python train.py --n_layer=15 --attn_scale=0.125 --parallel_block=false --init_std_qkv=0.0251 --init_std_down=0.00229 --optimizer="soap_variant" --beta2=0.95 --weight_decay=0.0 --doc_mask=false --steps=3665
Each number is 50 + 10 x the weight over its row's rms, rounded and kept within 0 to 99. Layers, rows and columns count from 0. The size before them is the row's rms in percent of the matrix's.

# layer 8 MLP up, 2048x512, rms 0.154, rows 1264-1289, columns 0-63
111:55 57 56 45 50 53 57 69 59 45 46 46 30 48 48 67 55 48 31 45 30 42 48 41 35 59 56 51 49 57 41 42 41 54 46 61 54 53 32 27 59 54 62 39 78 24 47 42 66 46 36 56 53 58 42 54 69 47 57 58 53 55 71 52
107:52 60 49 50 53 50 49 46 45 55 54 54 53 55 56 64 43 41 26 56 63 45 53 60 41 37 57 30 54 40 41 34 56 65 46 49 61 37 53 36 60 59 32 54 53 59 34 46 43 62 29 39 54 53 34 64 49 37 26 52 56 49 50 56
092:44 46 53 52 37 44 46 57 44 49 44 36 61 60 48 43 42 47 52 47 64 50 40 37 46 52 48 52 56 55 63 40 42 52 69 55 50 40 58 47 48 51 58 32 42 47 34 36 55 47 47 46 43 56 43 53 57 68 51 58 47 59 43 57
100:46 48 35 42 49 52 59 56 39 40 60 28 60 51 51 60 46 49 31 31 59 32 44 48 38 58 45 41 54 44 40 51 65 68 23 58 39 40 58 36 48 60 55 48 51 42 54 61 65 43 31 53 46 27 52 56 47 56 61 51 47 37 33 45
095:47 41 58 48 37 55 45 51 55 47 42 70 43 61 41 51 49 45 46 56 57 34 59 26 32 30 54 57 48 49 62 44 47 50 57 46 43 27 76 44 37 48 55 55 66 35 61 53 44 45 41 55 61 44 47 52 51 54 53 73 39 36 60 50
105:38 41 33 36 51 52 46 40 45 40 45 31 58 57 52 36 57 56 50 40 47 35 61 49 59 48 37 43 57 48 49 34 41 47 64 51 47 74 25 48 38 44 42 43 58 53 24 46 42 50 40 53 75 53 56 43 35 45 51 55 62 59 38 55
093:36 66 43 48 53 49 62 44 60 57 48 58 48 59 52 66 64 51 57 62 50 46 45 63 51 39 43 44 40 40 55 51 58 60 47 47 60 51 51 58 48 56 56 47 52 30 47 53 52 43 56 57 59 51 55 37 58 45 37 55 32 27 43 47
098:43 36 46 54 51 60 52 35 48 63 52 49 60 55 38 43 54 64 48 33 54 47 49 73 30 46 64 41 54 53 46 44 60 42 58 48 36 38 68 43 57 49 41 46 51 27 54 43 67 41 64 40 51 42 45 44 53 43 55 42 61 46 44 69
105:39 57 53 48 46 55 52 46 61 40 53 45 55 53 48 54 54 45 59 43 55 40 42 43 55 40 63 67 62 59 47 68 47 55 43 47 63 59 37 69 46 67 48 52 47 69 57 39 41 43 51 60 61 52 40 64 35 39 49 51 61 45 42 55
100:50 50 55 49 54 61 48 35 64 45 43 45 54 50 30 51 62 48 39 46 47 60 58 48 47 48 70 65 48 64 46 48 52 50 54 60 52 55 55 32 50 48 47 57 50 43 59 46 44 47 92 60 51 58 47 25 55 51 56 63 39 47 66 55
096:43 67 47 61 50 69 72 55 68 57 60 44 55 60 44 41 39 48 43 39 55 55 62 50 52 48 50 49 60 54 58 41 59 48 33 41 60 62 55 48 41 38 47 44 55 63 48 53 49 51 62 51 44 55 53 57 38 47 57 53 44 49 28 28
101:49 43 52 50 45 49 45 53 71 69 46 64 42 50 29 51 68 50 50 57 51 60 48 63 59 50 68 45 54 66 54 49 48 52 58 64 49 61 28 52 59 42 50 41 48 38 47 41 50 52 60 48 48 71 40 55 49 44 44 54 66 49 52 46
111:59 47 49 65 58 67 41 49 54 55 44 42 46 48 48 57 33 46 48 40 47 54 47 53 49 56 71 60 52 58 56 58 58 77 40 42 36 40 59 62 55 57 49 41 40 37 47 62 55 50 37 48 55 44 54 48 59 41 38 40 40 41 48 80
103:42 51 53 46 55 64 51 54 69 62 59 43 50 46 52 56 57 47 39 59 44 68 36 45 57 51 46 44 64 67 47 50 35 38 63 45 48 51 38 55 61 51 40 43 66 58 56 63 50 33 42 46 44 50 47 47 53 41 48 60 40 63 68 55
105:49 41 50 69 48 52 60 45 62 63 47 45 34 56 51 45 59 64 44 37 49 58 57 44 34 50 51 39 59 43 55 43 65 56 57 44 57 44 57 50 40 45 66 55 61 66 59 53 60 45 62 51 56 53 58 42 49 41 52 61 40 42 59 39
103:56 54 58 40 38 74 52 50 61 59 33 51 46 54 63 45 42 38 54 52 53 56 59 38 61 49 49 52 60 43 27 48 53 52 42 57 50 26 49 60 54 46 49 29 39 50 40 57 48 56 62 68 55 60 56 47 53 54 56 33 74 47 39 65
101:70 38 49 55 45 58 37 46 50 50 67 39 65 40 42 51 58 61 50 46 33 58 60 44 48 51 56 55 51 60 50 54 51 36 65 45 49 47 59 51 49 46 35 48 68 46 41 44 41 35 48 47 31 38 40 43 50 61 54 60 60 42 58 56
102:51 44 51 35 40 44 35 71 65 58 51 33 69 52 49 34 58 61 48 52 43 51 46 42 60 36 70 51 42 54 53 46 31 40 49 33 34 69 38 62 33 50 43 45 51 59 42 53 49 40 48 52 49 55 40 58 62 54 45 61 57 50 56 48
093:38 54 68 50 52 38 46 51 29 47 46 44 74 45 30 48 53 56 46 43 59 68 50 44 44 67 61 74 67 48 63 49 66 74 38 68 46 38 59 38 49 59 59 62 48 46 44 48 59 38 50 44 39 38 56 48 47 34 62 34 51 46 56 55
106:38 42 59 41 54 63 40 56 40 45 48 51 52 53 57 49 28 32 62 53 46 32 49 62 43 43 65 47 52 51 64 58 41 51 44 40 45 37 54 56 50 60 50 41 32 50 49 33 48 42 61 45 42 45 60 37 46 44 51 59 44 56 60 35
088:58 53 39 64 36 46 43 44 54 53 43 42 61 51 31 64 31 54 40 43 62 53 49 42 62 39 50 60 43 48 51 52 46 31 38 57 72 71 57 49 39 44 23 57 38 51 45 44 35 50 39 56 67 43 69 41 40 47 57 44 27 49 63 47
090:41 47 64 26 53 49 46 54 81 56 27 62 68 52 61 56 43 51 49 29 57 39 52 70 48 47 54 48 34 59 46 46 43 67 60 49 46 56 65 39 63 48 47 63 50 60 61 69 49 59 50 45 69 43 53 53 44 44 39 49 54 47 55 72
093:29 50 21 28 44 50 42 59 49 43 73 59 44 39 58 53 48 49 43 53 74 42 42 41 47 64 32 54 54 50 58 57 57 49 42 39 59 54 58 42 55 28 64 57 58 56 41 36 52 55 57 37 46 59 56 48 38 64 48 54 57 67 51 53
096:54 47 53 54 34 44 63 52 56 56 59 48 59 60 33 39 65 44 39 59 68 61 45 27 48 53 57 40 56 35 59 31 59 50 52 63 61 59 48 54 45 40 41 44 46 36 56 57 54 40 48 58 54 65 56 55 59 34 61 67 68 50 51 34
097:48 64 49 65 36 56 69 57 56 55 58 53 36 49 29 42 52 67 56 48 62 48 52 49 55 52 47 35 51 60 45 56 41 63 46 49 43 65 54 46 59 66 53 50 41 55 62 38 41 46 63 78 47 57 54 51 64 59 65 58 48 54 55 48
094:47 46 51 50 53 41 57 57 60 68 67 53 32 53 27 45 53 48 59 50 53 52 42 46 70 44 64 54 64 56 49 37 37 35 64 63 60 50 50 46 46 45 65 48 56 61 46 51 53 38 49 44 57 66 51 64 55 47 58 56 55 51 47 73
# layer 8 MLP down (transposed), 2048x512, rms 0.151, rows 1264-1288, columns 0-63
094:42 35 58 61 39 65 57 65 40 54 65 47 63 52 40 43 49 42 43 56 52 49 47 56 52 58 55 44 50 59 65 49 40 45 41 53 62 28 46 44 60 40 60 34 48 49 63 43 61 65 78 45 39 64 56 52 44 87 37 54 48 29 46 50
100:51 46 50 49 44 47 60 51 47 44 47 49 53 61 45 38 52 39 45 32 38 55 57 56 62 57 43 51 43 38 51 68 46 24 68 49 46 50 38 62 54 58 51 48 58 34 36 56 71 47 49 69 45 62 51 32 54 90 57 45 47 36 68 58
099:49 55 29 69 59 52 63 41 48 65 43 41 50 47 43 43 31 55 46 76 56 61 46 47 56 32 33 40 54 63 44 60 51 39 50 42 46 65 54 53 73 38 55 56 59 48 46 57 41 25 76 56 44 32 33 59 47 61 62 55 47 42 31 49
095:60 53 42 49 44 38 69 35 65 44 68 50 60 46 45 38 54 68 33 39 56 44 57 38 48 61 57 48 48 24 55 60 51 57 43 52 61 50 34 60 47 45 55 51 68 36 52 42 41 57 49 52 58 40 52 49 40 65 49 48 43 47 53 50
101:46 51 52 66 42 61 53 52 57 42 29 47 61 72 45 60 42 60 41 38 50 63 32 42 59 58 39 45 64 53 41 53 52 43 32 52 35 57 58 56 58 58 43 63 54 56 42 51 59 50 53 45 63 73 48 62 54 56 60 52 33 50 56 71
105:52 60 50 40 61 51 43 42 39 56 58 46 34 66 35 41 59 67 57 54 29 54 33 49 36 71 42 32 58 58 39 38 55 57 42 41 70 47 48 67 46 43 57 43 63 55 58 55 65 50 53 46 54 45 53 56 45 52 62 54 69 51 59 50
097:47 49 40 52 43 45 56 49 57 40 63 53 36 57 60 70 39 37 70 46 35 35 39 49 45 47 68 54 52 50 57 22 56 54 40 30 71 50 64 57 46 48 51 59 48 43 46 70 54 53 30 51 53 69 36 45 67 63 73 41 58 59 53 51
098:39 56 46 54 60 65 52 68 41 62 56 48 67 56 53 52 55 44 41 48 50 74 41 62 52 64 63 54 51 67 56 58 45 59 48 45 38 41 83 52 32 44 48 56 51 41 56 60 45 44 36 62 56 51 58 58 60 57 42 58 56 36 28 52
102:25 54 71 57 36 30 67 53 52 62 49 60 55 45 59 47 52 46 57 57 34 74 49 39 57 69 59 43 35 47 44 56 54 34 62 64 44 55 56 62 59 44 49 59 48 61 37 60 47 61 48 49 53 48 43 55 38 48 52 55 48 24 50 67
107:47 56 47 75 57 32 54 52 57 40 40 52 63 29 55 57 34 48 54 60 63 53 52 58 53 55 49 44 53 76 47 44 48 55 77 57 45 46 57 65 64 36 51 64 75 52 40 60 34 65 41 40 44 54 59 48 53 55 49 47 50 40 42 42
099:45 65 49 44 50 46 43 61 61 29 46 59 49 43 56 55 54 43 50 46 61 37 51 54 56 39 52 51 37 40 52 46 53 27 38 43 52 44 53 57 47 62 51 65 51 63 64 49 44 48 67 43 43 48 39 54 62 48 54 45 52 53 48 61
103:68 48 59 33 50 52 45 38 54 38 39 44 49 51 73 48 27 46 55 55 47 76 59 44 53 37 61 50 36 66 48 50 53 57 48 38 45 64 62 51 71 48 49 69 77 39 58 49 53 52 60 53 44 43 38 63 46 42 57 56 42 69 51 70
106:58 39 63 30 70 52 24 42 43 58 65 45 26 36 47 50 56 48 32 55 77 64 54 62 49 60 49 43 51 37 28 58 73 52 22 61 57 55 47 70 55 62 44 40 45 40 39 53 35 61 60 48 38 41 67 36 41 29 48 61 34 47 33 46
104:46 57 37 37 47 57 44 40 56 71 52 24 57 39 58 52 30 49 39 61 50 56 66 37 32 56 32 47 56 49 66 49 57 56 42 42 62 44 48 51 42 40 59 48 38 35 53 57 53 48 59 60 41 56 69 50 51 41 58 45 52 40 54 56
105:57 51 45 47 34 75 27 52 67 49 24 41 32 41 64 70 45 40 65 57 38 60 59 56 57 56 59 39 53 46 34 27 45 36 59 45 46 49 38 52 27 45 47 46 39 58 43 52 42 65 44 52 61 57 42 39 43 71 60 36 43 74 52 70
105:36 40 61 50 64 49 48 53 60 64 52 53 52 55 45 58 46 53 44 46 38 42 45 62 49 46 38 75 50 57 45 60 55 43 57 51 47 41 41 31 42 46 50 45 51 49 34 46 47 40 60 45 69 26 56 33 53 42 57 36 55 58 52 61
095:76 48 47 61 34 55 47 48 70 54 66 57 60 53 54 56 53 27 43 49 53 64 35 53 50 65 53 56 41 43 63 45 63 51 67 51 50 51 50 47 47 59 57 62 46 47 58 67 51 46 53 46 39 39 45 57 36 39 51 57 34 50 47 67
099:59 43 49 54 58 49 46 60 57 46 49 39 73 36 39 46 55 60 59 43 57 56 42 55 49 58 46 53 61 60 49 42 53 52 56 50 46 65 60 37 60 53 55 54 49 42 35 55 57 40 53 42 62 47 48 56 47 45 70 50 54 53 44 45
102:51 64 63 51 37 33 42 39 62 35 38 28 43 58 37 56 54 66 57 61 42 51 43 42 68 59 52 60 54 55 45 40 48 57 57 63 45 51 33 64 40 55 53 49 54 25 76 28 48 67 67 64 65 53 48 53 47 57 40 69 37 60 34 52
104:63 42 65 50 48 58 36 59 36 44 29 64 74 58 61 45 64 51 62 61 63 66 39 57 23 35 51 49 50 45 64 58 65 41 41 61 48 53 44 56 54 36 41 40 50 70 51 60 23 47 42 52 36 57 52 44 39 43 39 45 60 42 56 66
099:61 47 53 47 45 42 40 52 30 41 62 37 47 66 45 71 63 49 53 45 44 45 53 46 58 62 39 63 61 56 59 74 37 42 56 52 47 57 59 48 45 50 35 60 52 58 50 58 44 47 26 51 50 61 60 47 58 25 31 30 36 28 49 44
092:46 46 38 34 41 62 41 57 48 58 41 52 47 62 53 57 61 46 42 50 44 41 65 60 42 70 52 60 63 37 58 55 49 50 54 40 35 55 39 55 35 56 38 41 42 55 45 51 42 53 55 49 53 41 49 64 42 41 81 53 65 71 40 45
095:65 38 42 56 47 41 52 52 37 35 51 53 59 16 56 46 40 47 35 56 68 55 40 65 61 62 63 55 58 40 39 40 41 58 56 59 46 43 55 59 62 59 51 36 47 67 52 69 46 58 70 64 70 58 59 44 52 47 55 54 45 46 37 55
099:52 46 72 43 58 44 57 47 69 41 59 52 57 41 50 56 64 49 58 58 51 47 55 39 37 58 30 56 44 51 48 55 46 58 37 46 46 56 48 56 36 45 29 45 49 55 49 55 45 26 39 42 32 46 54 41 34 69 62 46 43 57 64 60
105:64 31 54 55 75 34 42 48 59 43 51 33 42 63 52 55 56 40 41 51 70 65 54 49 48 37 60 49 58 38 46 51 68 66 43 53 64 72 39 57 45 44 37 61 46 57 61 49 51 50 50 54 51 62 42 40 65 50 53 41 29 42 42 51